Part of a small language model's weights.
Training: a variant of Adam for these matrices, 563M tokens.
Each number is 128 + 32 x the weight over its row's rms, rounded and kept within 0 to 255. Layers, rows and columns count from 0. Numbers have three digits each. The size before them is the row's rms in percent of the matrix's.

# v: layer 4 attention value, 1152x768, rms 0.0291, rows 740-804, columns 672-719
# o: layer 4 attention output (transposed), 1152x768, rms 0.0275, rows 740-803, columns 672-719
# q: layer 4 attention query, 1152x768, rms 0.0311, rows 768-831, columns 672-719
# k: layer 4 attention key, 1152x768, rms 0.031, rows 768-831, columns 672-719
v740 090:133123087131110106154134131135124077089061105133135134119128094106159139028171125120087076121145117104135145112127136131150133174118151133146107
o740 078:129154129130105121158144157128064170102162066056149139077057147085116119107060101134139155174113142126131136115174134157124182128080171120148118
v741 101:094126108162186149113144092119150070114122136141188120110081142171109109083124194102082153119069132167124107133149093190118207117061131160141159
o741 087:167097136126116128130170141157096144180191134155137150133188159112147080166127139203141098151191164057173125097085157135159143109103072201131131
v742 096:116180196107141125101137131132105100255159170101146159143160111155132138115092163104077137148138117170132113118107061068096103165194135155146140
o742 093:130120115125091108129100099136085095083128132120110100128124161116166139117120099106086156080121131109100135162110093186094113115093139101112190
v743 096:140125154119169175109122094101142141120162147099111149130012142115173143187181170144132114090052145175183152091173153203123179084077127106145124
o743 086:128095199124118074104158135127166160115159151181134107131154105201095087128135116081166059164167138181119079094063133128155158113152144191173100
v744 098:088148145139173115074126086134177165114093148071062165130036170094110140129176128141155131084121122122127169132107092162148152166051116196146094
o744 078:121088109187121180175138133175102152149109059154156164078165119167107100068076110194143127126080141168124068104138186104072125154178096075138143
v745 105:089152138067139141125121146078109170087107053084142110142150090152123138104119067111174103078139104142153118160146116107171142064187130144121119
o745 085:146102113131130098164160134142109158136184188188083079179190161126063158129093153147135140111116174132065080164150159156092121194064100099131157
v746 106:146101149186140164131145087117093127057109141150094119148142102151128120158161199124134116060141144119159115113103144125178145064117093075122173
o746 089:197165143130188147136127149140182128139157158175153118070118144151094097120149113110084149170124125151109166115143147142128155140155130146148075
v747 105:134085138131092143130134136162102181100152113140146096151154164130130129191166169130190116120136136161163144098137194115076162059124050077142143
o747 088:148128170112144106135128113103180138160111128175123125120108126178114165137155118123112124164104116106113131108113071106143107209161140137121121
v748 089:110120119155171114121130147101165128175141081140077087091096083111146155127099143168163128179119161164110111132091094109180114135050167113129118
o748 091:159122117108125171075124134140045128163143142109113097131141088146179118195109097113142113151128138078141167088148174098112116111161116106142126
v749 095:106148126116139104090091133115203139192150098146132085142140130090154157107123092138155169222159152087101117174119106108157081122114163142107078
o749 085:120123098106128148132149134194110120064100169063177179128151153146178171172109104089104081127110188136076160111055149122094111122111127063067092
v750 099:095152191148103124131160103201109155121148138134209134203201124184107107117133137150082100181174151104126183138140082142119033148174148144154105
o750 086:151104138088149107095113165082133142098079145115110109087126137067099076106200151149094192123136165123155155170131136169062136121114100147100125
v751 094:157114077181199108162154104146205142064124060075129142109071109119109132109074122150122138163116130091143122165132035159075117115042155126136083
o751 090:118131117095118179119156164136088156149164130091150098130145131099128115126155140130150174112143109140161156058121191111195173151157082132109129
v752 098:139141125161094140144125076142096168094135163144173149140131107179101137146105220084104172098152144136204111143196121147130153148106125120098205
o752 089:098106173094108133149134142144163066172108110134098153165155086137121107181138125134179129199118138102111144116097152100091147163144137154107080
v753 093:092112071132196143052180179139154126226155124067146114106074151065124117125170078146174167153124110158148099176173173149112159072094089154188091
o753 098:077119134148150118149097103137170089082091155155130134172089104091141154153071091139113093140143136130126109150090123123102121114086123121133124
v754 085:128079121100125091166105118148137082165094156122127148129113136175111155134115090096135154112160105151128119161137091073119126141126134135106137
o754 080:111162146101155173081166103080104104124123101091147096200128097065037105121143213103173131119063114078118114143132107132109131147148109131101161
v755 107:103149110128141126078148120165170127171144164115149142109090145099133145166158115109132121120078166145132197102171193139104167122077071134120115
o755 094:116161117183125106166160137103131097108127144153133147198136188079152141146130102121116092134173081161124081130096085087117129102147137150108075
v756 095:107099103072151129107143095143140156143128111134062118114114171084168166082155069152100117156082180136200128136158136157105161170121115127138058
o756 078:140093102086161169122062159105049159064140108116116134117138097211151186114146104118161113096110112133079158138044121133139111073129198153092197
v757 084:155159187120059126142106145185084132067112164145177142197144100126127132094129166117120095165150109151141158131140147121108075127148107078106145
o757 086:085134145134155100156102088148146103132137107165079100148089142137126126070087113083118158108085124161045094167159101128068122124070134100160144
v758 099:157121130063156144140124120081153140089182094066127128110123151101135132161117038169184147095086129092112146105062178125145121070143147091146118
o758 090:116101136075149103122056170147163168116070150189117131098135115092118174101147177177164109133188049110099121161194118128154138109104088106154073
v759 103:136166099089162115128124125157175147109165101093108105144196110082086125059117131132125128140161150177088125094150106147117197092147090116176117
o759 088:095136124140135211108104135102108114154130124073137117152081142124155184164161116088050146117111159132159130118117166148123106145079139162081173
v760 095:119194092129154139143097155145161107173131079136150142144192146144101102115072101117101139216198104159110090159115113126096108165136161173105124
o760 092:099126128120116147137142138115049131118160139075088160117097177071170147142136094178082124132140155063169185155140164120144153143043085112097149
v761 093:143080099092136178167153180178102101068114196072146148061119129178138126142137067126096158131168135122117150122096120141130143146133112153120095
o761 089:162120125155164196124105117145131114127130066156106124157090078099132132137110113138102133115141154113183146146111167158159148123096121138125136
v762 104:113099093109079074124103170155049098116130171105180114151148092151140129121101131129130093139135140082081140113066108154120055152150195147091133
o762 090:133166120151146149085153123092102072114104159159104171141104189065179154122125133079161081133108168156115120080169085138098179094096113089159127
v763 098:119062046120110116159174152134133167094140145131130104108084124112180099126110185103108113129048154102180135112143133199142121079116103120134098
o763 082:117117130134139094092103115146185168115115082181177106145111089092066117127165114149156090108163050171168110128133169124101128132099161175120151
v764 090:098103088136153110126084096130103134118161113139110114160129065128135120156189113119138029088149124140103128139151166113111161078048135072106067
o764 083:132189092065183137131156128123170179146147152101125110094123063113071068113179126134189123215125129182161124110086129150095155165159151221110115
v765 091:160081097113161153080114093061157127167150144131170130077082186186080137169122121175188207080115124123106150177148155149133147136124142166147163
o765 085:123120146182111137147139158172094171133113058113113107164196124108149133156151115191061086117153107094169136102169072172120152135148091166087102
v766 092:119154101185082137184146159143183125143150089187085093145165120101113121177112134124165085112167111115126108100164148101092193086090099093135046
o766 090:114111100144102051121108106152168146146148125084174177067090119148127106132118131138147139145130153146180173127105138119194138151156183090125138
v767 094:138198176139138158138133159132137147223152088133077123126109134147053149110085118127122147131121132102136079116168197120156156192134165146142110
o767 090:107142109140165144121137151090040093145107167105164173128144133089191111166116079141106134144110147141134117165107121134143135082179120161106091
q768 037:136138094100137237129177132133130096127136142105131171166138110089086149062141118093132150148110051099111144147147136096135069174179175132112146
k768 061:099149147133058162119088115176141130088185067107131150066149089080101184178144157139132204122116160128124148138104174127150100175133160157124169
q769 037:086099125101074133097130095129149136133134129160125124129118090118074131099087118107133200164087095132087108128123138113219113098156082136130120
k769 061:112135126147083147107052159176145144092196108131136172104176121119129190150130153150126181127155172120150125134136149116137134162150133135156200
q770 049:144127120138133072169134118148082181161103190054135077122135097180110151151172122158155092160156167172110146104098173127139097144080125099120129
k770 048:178111092125124167144156129155093123090158145138141162128126070083190091200128126176132086126116175159170183158112117166176154113166158131122172
q771 044:119106099153112142159134138113150154124166123126091134064119094059105136118086138099134160118093058032083110155145157069131105122147125160130120
k771 047:116135115088174156116170099114184105198106102159106112139128153196125119097077126112119127117151079118088098119202155134098072131165146150091095
q772 057:179104107144131213093152128102151141126148077143104186125126117126084091119117121106149167091114076057129188178163103133111039144144176166167119
k772 053:054107188120117167139083128151146129149156124122070147102167119165069160143059085108150190171118107160123112115124158074160110174178142134115160
q773 041:101189070130149164070148180160135111082072106202062179163150159139116060124123147068101142110109184097142137129115091131135089128135152121112098
k773 059:172080110140056164106085134167128150085163137123124140107150110027120189188115144124172175151135105224134144182099118070153134139129109099165206
q774 062:135092129133138142089136097147123122100113100146096177093069129114115088122138137072163147076074069087124169147128104132121105106145106178138158
k774 061:097124117109072099088097146096134100129131132089127111087148109064095192159165159118147125165095141132101169154135087132134118092112109163117131
q775 052:147164153099173138110129137139091109112034107159086141188136160153128117127096155176072133171142124167175092125086142138128120081066151136145093
k775 046:109101124105132091164154111130167123085120134120153096189141142127187092078177130118090057106152141101134140103105148140113193140102117131109151
q776 068:129152103095128137144099127111110112112146125146110123133177093162156127163119122190062093169173191176103093126072145126129128161095115081115101
k776 077:202154144142190121178165062103130115163119152165129126183132144200115090093108084162105107143172089110147097137127123153129125155126170144123135
q777 051:070087111150085073150138180102157099152115121123184150131139105051178166127129190116218126075090149073136127107164177149115125142157134179157079
k777 051:118144116095106127096109111158075131189121171102081115056160124111109197162083147127161078122094087129120156148086156118108089132126128182153160
q778 065:076110128116111092177136130102066111129078166091138068182148088076159166132082148101170134110129118138089110129151218113115101092192137133139085
k778 059:123131157091151051124158107100088111162120133078116086134106078131116162099112140185167064100094123142106133140042129148078136151181140198126077
q779 070:141079127142115114146133123107104133129097107102130120129110142092145094104141124109152184083076164073157173070141112148102173107215138163134104
k779 083:076120093129065108092107170152160127102173094130129128090150119042163150178132161098133132159104158144149142133124124113123125106118137083149133
q780 083:107166103118105147147130085138121129158169192123083114132135161144135206125119084197088091153156085151134129156090125090129090146104114128101127
k780 098:177132122094178114182150099102081114137133166141133146165101115144106125047102110152156086098138078111104104112110136157135141177132136136112120
q781 076:094127104177072097124130159161067114153119151144152094161160114194114122154113196062124126111142150097102148117154160141161102068202136144124187
k781 083:059106149081099093143190123124099122087131145099138132144114119071131099083137154075174108138116152113072122135103145123086128095152141157150061
q782 081:119172145123044111174119139061127169100084163195129136087138126155076209156138138159101166143141142146167079132137158159094134117135152107142116
k782 085:151118150100189116143164120080152153106165118159135135150142087095127101113134106159169151133138169082152088172088148170132152147092175159111190
q783 091:102153132135064070148143143123030115109088158108138103191149110063111142118153140065143125103093152158102118137130148136158165129194131148144075
k783 080:106153143192074094057134110159046087145187102170117165099198116149120115114143202138125136137115107091160099121153147124181120165141144121126155
q784 092:164131127084100140076097090061143052137160108128122174107138133075121097140159133190143142166100094171059111152153142128136124100162112073157168
k784 093:165153148081129189130125072096133056147124121106126162126071155088134108176130143146103159095160084134132111127171099062142154181114071126171129
q785 099:068161127097151097127119135098166128119082129134101060178104074126144116091075090117106052106052129175078190086119112116084113104117131167084110
k785 100:085186138139144105159144154105104188153115159135089122145142068158180165153132136147189050156125147148110157129139124149072095105132199104117086
q786 112:132128130143139163131070173070145120160188161128128062108158105179141164112127154150160101140182145075158142154066129112119090178132112104133125
k786 110:173102115096194148103081116119149136147135164098138092115123140188181113146068131129145168132103110109129144157113135117129124127114098148129156
q787 105:103186112134121121167138140122176143153201158175125150147177136168126170166114136184172121131190087113144126152088175112110125101082143141079133
k787 103:103159108119129143141138092124102093109115150107105154125164112172114110096130119136133137138200173145111089152103150157123124138140167109084127
q788 098:109148118098095086096079093134103166145132189148108125091225142094080146139104122130114124094213170112100110112124164160086173165089181125095062
k788 095:138053141184137084108117154093058154103126132161163098169195129132127149107095113130115190111100126097119168160160161161131139153133134118102117
q789 113:148092143155103168095100087151105091156132129164114156126103081131092126164137152128142125107177093084157128196116081092071119177075086098101136
k789 115:178074143169117109122130117113153090149126151177082109093105135151124111149190122172172177160166091073133047135170139132138117113131137152105122
q790 100:099106156084153120131220139099193142125119185134168117152109138045091174127109076176132060099148151159165112138117102117183087098149136142106150
k790 091:122162126073142145076104149093222140107146136105161162112100183074146180138114133143214142147120150120119083086094131125189096130121082140123173
q791 122:133142137050140143092109123086180091166157187132092162147128091137148158136118064167161126172068103154129102085130132144130140110100074123096119
k791 123:111175136144153126056139164138165150125134102132108120113117092209189118174095132193209123167027132131065157126122179129134119097109085109088174
q792 114:163153075231150160156114076202152151095108146079156139105109112158141153148092188111113128093219121156149149139097149109063166187100140162126182
k792 109:169170123165135151180097138168183174091086153137145077110066110123163162134098150115106158137177160179133149192073086148105143126150127171102132
q793 100:129093191105213147139131211084154145149153124148126146069177190108102100126178109172128129121140176129124137132174132142147141159140195136108159
k793 097:158085119091114136078088139094137153180116094139128145122169160103145115167136088094071190158147129172154155162168160118147121105144161100075153
q794 112:146133108172096125200148158143132114096161172216117158162094183179062074162153166123183133056106146053118141112097103129115123068082112124102140
k794 111:120141119165096189173108135157109120143099131122102107087137179140086091149152161141169144177202130085137097128134103057122129093120115112117103
q795 115:100143134102035126099140193143117151098141133172056167127066111125064153148112142140135086082119103083130115186152099102106079083087105119152083
k795 114:080173161092084177092116141156094107140069071073108152133128120135136176140138153139117102097118129108088089164149114061155083145153071079163128
q796 094:135147114164113084146120146150132166159098174184140104169072147133117102159104085100106101149093155157179137105128135096113184113185132111121115
k796 092:117185154096129054199144113074138150150148147187106162137111137135143122098115083114202078161132141137144120110171159165122119119126173162108091
q797 092:166173104145102140135145132172065136145145102127127101122097129138159194078124139105154135119076135114190141121118095114084186183129081124174097
k797 091:178123086115144112110149112134075141167094118155100096130132103139111188167125144134157089135102122075133217139122135125112110153170176164107093
q798 101:068149137165198128127154101103127115111104137146166162109060155127121105119187171123119155145104123106090105092154195102106087133131074134115049
k798 102:073141058183144121119101157105185146146184104135151149164126107099135126097163111155094083168096123139152154108172172087080093135112111132155090
q799 122:138176142147135079118114073064103110098143163165091088134118145129112168112102188109115139125099133039103142170155211107092176136085092150156147
k799 123:173117143123153148132195063099088101134132085155121125146122121117116166127120148145106146124094123079143183121169150093087167124140039139173131
q800 110:117079114049124074079168157137144152143124091182167166125153176128154204101137137128098131114128126176097129150173009149088058154051083157159146
k800 109:095174142149156104100187127079212157168164134125147116111108173120155173176122170169100123177100147143123105134094093167149137122121105096153140
q801 110:127153134118189183095172127106165162126062115147087101176094162109117115117079154200149125095169115120127147121084132127119136143092112158102130
k801 107:115206185149143167078104166113182134112130126150123154151096189053126128195103197150225140145168085172117087123097090120127151147130126092154130
q802 107:166049096054149164107169137122127178119102150151172172130148105109149156106130107094128095146127155129184143172150113100107109080199181153180136
k802 103:152061071143123106146135133116122209138109173193118170151147130028098169111123149107184156116090124102115092140163106140173104074119091111139138
q803 102:130142117120132088143130177160197126111162089079142171166171144043080113106163172154154099153168135149073120182131156166071085144102130120055111
k803 099:116146078172172121197116206121243151104135148075166121127176130083132165176104116207127175167105195148172103129111110106124076175117160066114126
q804 118:135093053142081131064138126106168132140135107086151145109148128084102141101117101142083145093205121092224110093128135138128094111126159090112131
k804 117:080118145160127118082139155100099175128119128119167076108140149055075127111092099145084089117108105072152078156099083169139072126121131114156132
q805 091:165155133076152138130126161094142107121136153097122114163175144157141127152106115157147121106121176122092077130111136158178143064110125149133154
k805 107:166100122085180102166219146092160171132113135135143131158160123121140111122056118152172076096123104103149089091108104155098172092109144150105123
q806 117:107127129170146131149137080194127201090157122103143141163123189077114153139149142100114065129155098137125110126085099125120147174087162117102161
k806 119:113073083202102128158089164170094184145171165062129168127117129078084144114152122102094080118146148150137075109133089140068115179129179105148118
q807 110:165159113085120101102168109145172080134141116089047124160128090180136143113105068067110087082133140171119149131087108098112189139090131115117155
k807 105:201123130099125133106126135122121189117080110150115104128130110172128166121122115101129137110143144075071122153067132123110131093137125139125123
q808 114:130130150128128105085128080133097131085114176147094157128141067055092153050179065042096113101078127117105117101134132165116189120073134130129111
k808 110:110089134178050017059101170140058096125115125095106146068175122135103120088141057118125109085104112144097093095099169142118091037089136136143107
q809 118:139150162141166165123115061166105127139108164122198165201152182117112113137121093163103137134151128145072121168221149139179174087155139129155139
k809 113:145140200118113119181140106130111138118148137137174133115168091106116118150104116161120161093109125134178108132168097143158127157117154125158092
q810 111:125147140139101117100109142162138141143119052132150145133102108081103131128177128143140147193106118199093122142152116154153136172158113159135130
k810 108:108119146186106131150154094155176142157132097124142197113196139167146127156112121122119148200233130193135104190175121106114135187148197176119129
q811 103:085158078116126114133135072173122128130146136159169109127117115051030074137183175097133077160140126149079190155133104136176125185148145164100107
k811 102:152099090187121148118156123156074071138110168130138106135163136114098127124150127144112151115176130119139192118109106107119111172129133164139108
q812 111:164141101066052146081115091139131137146098112122173187135092101092145095091102127129113142135199093145109157206124153147154116096136184142158109
k812 107:138033114180097150132099112118060150112131136119115147144154060107179118094139119132092178114200092161134061157098093115121133107132171160136110
q813 109:127124040164136113133085102115147122176140114083106087157136140186126090121133139107135121082146195178070163077089192104164169166037131114075083
k813 103:112119118104131156144068099123099125122172155113157143146152108198118132113093110135095164091147218190163108121126163124141142195094174083102033
q814 114:109204128169120083131124142133143181159145146145103091140142145159161175123110099131074063120185154122136127155099074112146160174135153123143104
k814 106:084145175081101066116111095126108128078109170114156087073129154182103128067117111085109104100126163134161151118106140179147071172141183097144124
q815 110:152102151051155131112129099120116119153093151162194188069205201176134110109162160110129172138155083163155132119130105166119135083190104128147136
k815 113:164082160086150113058098104106133166137146134158097182137156174087076102171166149092128169118088099046131109097079125184138142087123106086097112
q816 114:116080112160051093095114124134097182115139053181184148102146168156101114152131134123127167104130179171174152088116117180085139154145128138150153
k816 109:116090135102105105142151124141050182084133095128108165170112214125059104126142124153185112114173162192130090138145085191108163137117098121103179
q817 103:110080204157089142092103103167096107072082133120112134179150100199136180145089118077092167121106148086074158126081198127086050029096084153130114
k817 103:084137211151121155180131143107097060112090162139110124168136027155149137134153131114127145141081124088121128142135121084141134132127094120150103
q818 109:129130134057181157093067107110106126133103180076063094148142178133139105082138140092055120091140143087154189152104121133123159103086120116150109
k818 113:163104141117120116089066117141104089179089158127097052140127134094105084123093132146078111107098068121148195131133173098117089157118145093131020
q819 118:165087099133106148107057079171115165126153117115130093117178123156089169105127169036073166115081118166127147112098091157107076149102117181093104
k819 113:125090163153132170153125124105120125116118156172092131143169112109086142116132123145124155100081206131122104106116093156167103193128139171143164
q820 117:116108077081142059106118130120149143140187081123128105114145123124110133081100177122185119128129113159105157167104147154113045186125163162062138
k820 112:164072138157143092147144140130184111183155125106119163077160130090132081137120144154128131138189132169119098141063169160149162121152140103068143
q821 113:115066187104156104115107101141156108108088163108147072097129126163177166051111057153159107197098130152066110120182089133122107136138082080125129
k821 116:109133113088165128147160096076125154092167146081160094109079178208161103092124066075131169169054117167137100128156143129169107126077110107104132
q822 104:171093170098176121194059143111102138092172109086095149104140080112195149141108167125097186121091154080184113198104136136126115130188163132116137
k822 100:134055104111070157129100136150116135078091156126109108048129123094135139140153172128117186126109136121157166170126151156168122100171168144110156
q823 106:118144036123087129123092087105134155082154121077105149097134128142087083123118119135121148132132091157126143094116149156106116113071164111134111
k823 104:140136158162116133136114078128067117106127097083096106138117132097062060161128109080087077113151109139078166182156093101104150159144104060120101
q824 098:157142108109172164096135149136186146123107053124146150077117151133158062101107136104097113081104165127126144119102137105132114100155173107147098
k824 094:105117129119117168085116120072163087134117114133147114133140132114140123117102095109083119075132134150137157143075111083071095100132171103145138
q825 115:130149163138112125143113156126146191146125075140109104122117128109122082165129152087062170110103115084212115157188069119126142133190157096125083
k825 119:122114121195121149154144125150163190162171077156133125112171125130129144151145165133127112107101126106126139123176138143119143114170142101117145
q826 079:141154191179098075187107164188103131101069146092148095114139170198123180152101181112133170114118102117115096116125101126147120132171097153116132
k826 083:198143145141170096212155082103161109150125171105147100142159122103099125160083146112176112154151092070100136085088111141094189135138142153088122
q827 116:128131116115084106134139200146129145170188171149094127132133133128127134143128119080148134090118184053237113173125113110164118126044108122118099
k827 112:125137098091107171128133109113163114148107134155145152129104132147150153105086149145144091091143133091146144090113142112152116111085111106120101
q828 105:153172100153147206144139094134101113119129075098102160154210054065096059115183117108175121125147130133083119083088106117098231125162100121140092
k828 108:157097120149040093094087133217147108042137099132079147102205142140107127136131106111146158093140122136099069136148124109134150125141079109145127
q829 117:210130102130117084137108088129104144138133202058103088124112110141079147099102126110175142135088136112139102158102120125124137210147141091130135
k829 113:172067094147143093164128079125131086120133153113124089104141123086093100145071154133198186078060155138122099098114152090155118134121050089107204
q830 119:137141116139079124121090151052092131176133070047153134173139146176160144148152190141078155186157102158149132176161105094191160169156170119185144
k830 121:112105107154096086135050131101099157162125125143125142090116149095125114104134185141121203142174107127175047107196120108164146136074147147142149
q831 105:133159110184133198120122136066144183169154138157119126161127107145139123144192102140180175201131121050161156143165125166150176073126160152162152
k831 103:107184124180108125136187108132122138181075140167132145179134143121113094113140156131158100162175093136160170105156087125102169091117189116102086
v768 086:165123115153132140158130116172140092088113179122025174138086071187140111123107145120098154119129128093114128136120111116133187152127131132106154
o768 117:173128099172101109150140094128124123147170128167150085092157135184104144110115130126150156164197165162176157104146146073115165123151059103132137
v769 091:098149132142102126108125159096143222158149110150194155176115139109139135111134188088130151162118127069104092128121119127126130132125186128097134
o769 106:186142119177157117131128104171097107131087153131140130106149106131088169177113121117105097115125126099166143138085113091116144158119104095131159
v770 105:140112123158131078084120127115180123126105132068125159091111183140104111150158073133112115143120095184158117067183135093113189164143056070119185
o770 095:123135146120175185106136172131162118119169123129145099074132122167110143127148136146149132108117148106115065150099166099101152128134196182147112
v771 102:133141117028093181102132175133112093103177094136162114148167131102117150155055111129160122126120130115114130129064090109115064112089208150134135
o771 104:087074117128117122207152155127134158136076152089103115130089118172111133086162169132099155118088072144142113133181149131100096109135054072110143
v772 103:135108088161165070097088132118154119077154148111085107101176168175118107156138180139174137152091116145119155145164127117168208102152073089135168
o772 100:126092164137157126081119118153104078122191167228154182148101177089144174184182089127106108168079137090142145144062112113130176140132090161127128
v773 098:130108139077067113117067141210138131169124100110141080114220125109093131126121078175058078170133136118150085145075139140173107156129180161133134
o773 107:091121122111134074075149103100184092134094152133115102154108120105115112083139130071139104158203215149136125107106099161152061067082165137190191
v774 098:132139120185135085141134120096169124119104161167074148127100094098105151060101173110144108063086164110171145074107169155123130158133094120093190
o774 112:160132112173149152115103122113134111177135113200087084161107110167150126129119079139138072158114133153143116132169140104059186176143157136148150
v775 092:114182116153127089093145082143123166074093174099096090124051132145115124123162129109143092105078086165154150117097102188123182136103069130122096
o775 112:154082117118148112157094140068113145188173110082133120157125076118170166123123099114084185145141108103171167115111185168192151130206125112119106
v776 090:066144143109126108163146091075101093170137119076189127134167130138131124167114148111088122162122111113146179126119116154072167065174102200144123
o776 108:135103110118134141204092155109139138139132112117182136041169104151117110115171160152078148138149147118186149147088114134115115096097133069107189
v777 100:143199118113048083131106152207117126123128165112165126113141170213125134150065110144071143155128118137121143096148156103112131142125147083106175
o777 110:162161094099172091140096109165167156092145146158109192110100074215152143103067115129124114149126134182099176180142152126097109117094093180103176
v778 104:158088106159203178136133133114142133135118123143075158118103094109139132082141103078205092166088131121096127183118111145141177112106190185124071
o778 105:148154159161134089077091135114119071119109140130117118159124095117139096116119122131162083119146127131163121155136151170109097204109113120126122
v779 087:155077176110159116099117118170152162137171137161106181116098133062099145133185116159174132187094155149118091165157181192160132074062072109172115
o779 118:134101157095130136139096102124188119113130097187144166190109147094123120089112083123155117157127107082113135153184091149191133150181132129136202
v780 083:135180129128050137092090183184092110088104162103107069206156158147146103166127149104096089095135141125129157111079107082140064175101138110098136
o780 107:141157152149169138177121126133144076157113126149125149176083091177135105089144112135116133093096130203149120175109131135182120123154090120107163
v781 085:093121177082141168164208111109091134193114176095135186123115145129141158082064130168192170107080122134146161117062116152144165121126142129165124
o781 114:121137155113144107144139137137156165142102173097103125153088166179094093108131141134093160143131071115092128123138093045129088158143136167147105
v782 106:146103159123139123138111129133126146062157114126090153134124139135073132144152162122177163160144180119125098199156135117183117167072147163119096
o782 108:128167106111122129134126125180096113147095163133133110200139133130096166132156126152165120104091100182134128202123118164077099132128123068121159
v783 088:120122118160089134079094096138106194155162092146071107111148105114090160130111154083106147106152105153090066158128134093044138085141136116142121
o783 116:122166070101169079138127111075110160102135095130176126122125101090104170074107122124188074116150095143090089113172105090149147193083127103105103
v784 102:141068135201193159177070107126102116110120110124116174143047127112150131066060124140154117069035138083149165100071099166111148204107093156132168
o784 113:179159094157189104134158148146115068169163055165093105086137105103113100126096147085125126136151103096102078104173117122131115133103124104162075
v785 090:086122128130160159147151089119131136100122098133099141132198157129118106145193091059127130152169125172145125129152129139141193119174145113155136
o785 116:166158139077172078106109047163154094188099124099071117142120143182077147096143137140127055184193171157118147166115094044129082137079122141108115
v786 100:158149139122132105120116130159149039090129131135119133138171122185181115155151095187031111137098168150120128085102125100161095153137114125128171
o786 100:105135109126120148136143139146202178112146190167153105114140136219139161110084132118155089153157157090121127165116095139122136117080146110148183
v787 099:175096132107161181169098082148089102196156105152255159122113099125108113126113143162113113148159148122112096183059140159110146161122166175092145
o787 100:121212127136198143200137149084108099115103141112148172201133149158164089109127163131152124152093159093043155118150119109086088190142112096130102
v788 093:147189129163121117134121132119098114144112183107166089170141097135114138160096150133131081086109150057113166066145113174095131114123134096128178
o788 104:181086169132146150106135123143148133154151131136091066071088176157140117077162127179069114101089134153144135131126080157132178155153152081170173
v789 096:140102122166137109154107094059143136078101125104083154165133164164077134177139130104141114174133082106104127109142147100102175127128150069101146
o789 106:171179127133144113208128158112134156142112141157154169169089158135123159070161084138154176076157156170136108203097133107135090106113127105152098
v790 094:092138130085183156123149141140146149164110042157179109140134148085101104111108137128219099081100103127147117126073112108153170141115145103175101
o790 099:114105116117118142077118167070077185121107064114068144180157141106110067092124121143090154082135139165139086154118148122176130177190117101150173
v791 093:165102071116156127122148104118133124159130186137061148146044079148155152087144138099167114098116161089142111110150097120145133083099157110086110
o791 115:145154114109077112151119125181153095147127149098126168074137063130105179108096118096126150110072115155118170119150118165072105115109155126109059
v792 100:157080117091120139094055141155108108126151116150163137156187129087144128138166135093109167154105152153112130146133072131172128082100158165135089
o792 112:131102160131158082107075142118134144145050118102142155182109172174075129097117120143137170107126116145160094090165094095107115156145130127096140
v793 087:150142087135140123098113116103150130073089154109077106149102103114142102116178142108138146139084149135110147113116117156179194101164107148139092
o793 108:183051129166105118175147140074172110158111078135112100119153108111151120117157128120139179139131120139154119148096101093171131101204160113134143
v794 096:122148117057100126155130139108089138108084117202152112158156113140131147174073078108139117157159087088138130221125087083176093138146116138136070
o794 110:070148172198153115162136073122139161132148049104173181113180160166127096106167109128102114105147169180153149100166154165146161137183097137069188
v795 092:175114149141150129150090112105123101115120162129145169132026099104135172138118159086085134105121129197138133136079094130102153138132147118094115
o795 111:149096164113119136093115097167097176154105098163124151108135181124109124126089149165133132131139110109133121149102200074129087158099128086121122
v796 097:154134162152141134153075115144092092098110109129145156151092117114211153089132133137122168111103136142140175160092084174136107147185102142136131
o796 104:115138134133100105180171076093111130122135068149112105148171160160112114141134155177063109148193097158144163099132161120132092171145115108101165
v797 087:131185147135120076120186155114161131122144118124192116123139117108147137064126148065156065150122159140156116153099086144157129072056116143110135
o797 107:137196120079112175141154143123126149100120123142134128138191116165104063130160155137084062146058179052127154153143109099112114112098109078052143
v798 091:116024135035114096133100101097104192144098041111179089125078182085133147123103105123048098141098099168182089075104095124120080170096159123117148
o798 118:092156184098157115143131124127132166165151127126121120111124220103125138090015140157181101124135135109159159076121132065087154112174138125105106
v799 096:128076147138164142152193087132084135140149149219179128166057070135117118069176084077148148113070114141149162160106085173096189119139074145125132
o799 105:142135075099148094114160122067129142165097078110117140169194094118101101090119167120118156149086109130061145130127112195148110166114073115088152
v800 079:118082135142096123141113105108068089123115164126132104120145108068084143111170137153096152127138116103156113085088154152113093147180100161162129
o800 126:172071100120141117139131094129186169127132103134190116154174172117126100145120068170111096117122170132135133064143168129118160108135132142143165
v801 090:077116151174098100144114069122106115142095158139080200109062121135097114168159124098160099095048143181105120058100158139104166084100100084157155
o801 113:142137098105145093160136130158103163172175204152072100143084180113162150161140133113118126071131124117128105162150161122120104067123086154155106
v802 108:124134104101154134143121104096059116113172099112201146160206140101121139115146097097146100150154136160153116170116127161142136093153196188161090
o802 102:090108136119166111134074098074150119139087097151129154184148144192103112094116090102113107141158128126174137138109138110132120167096134204090082
v803 091:091155158178113106112157121140112090133082127144084168212154060098127083091138119134142101139120121077062140145122126119158104144104130084136140
o803 112:140226130134160153171164126167113097133158089151089081156129136136138098179173129093164143148128183118135157093080152140088160119076139126074116
v804 082:135162172148139138134170175176105180106136110170102147140092126178119111160137203122148193164116135137147136121130123135155091106072123098113108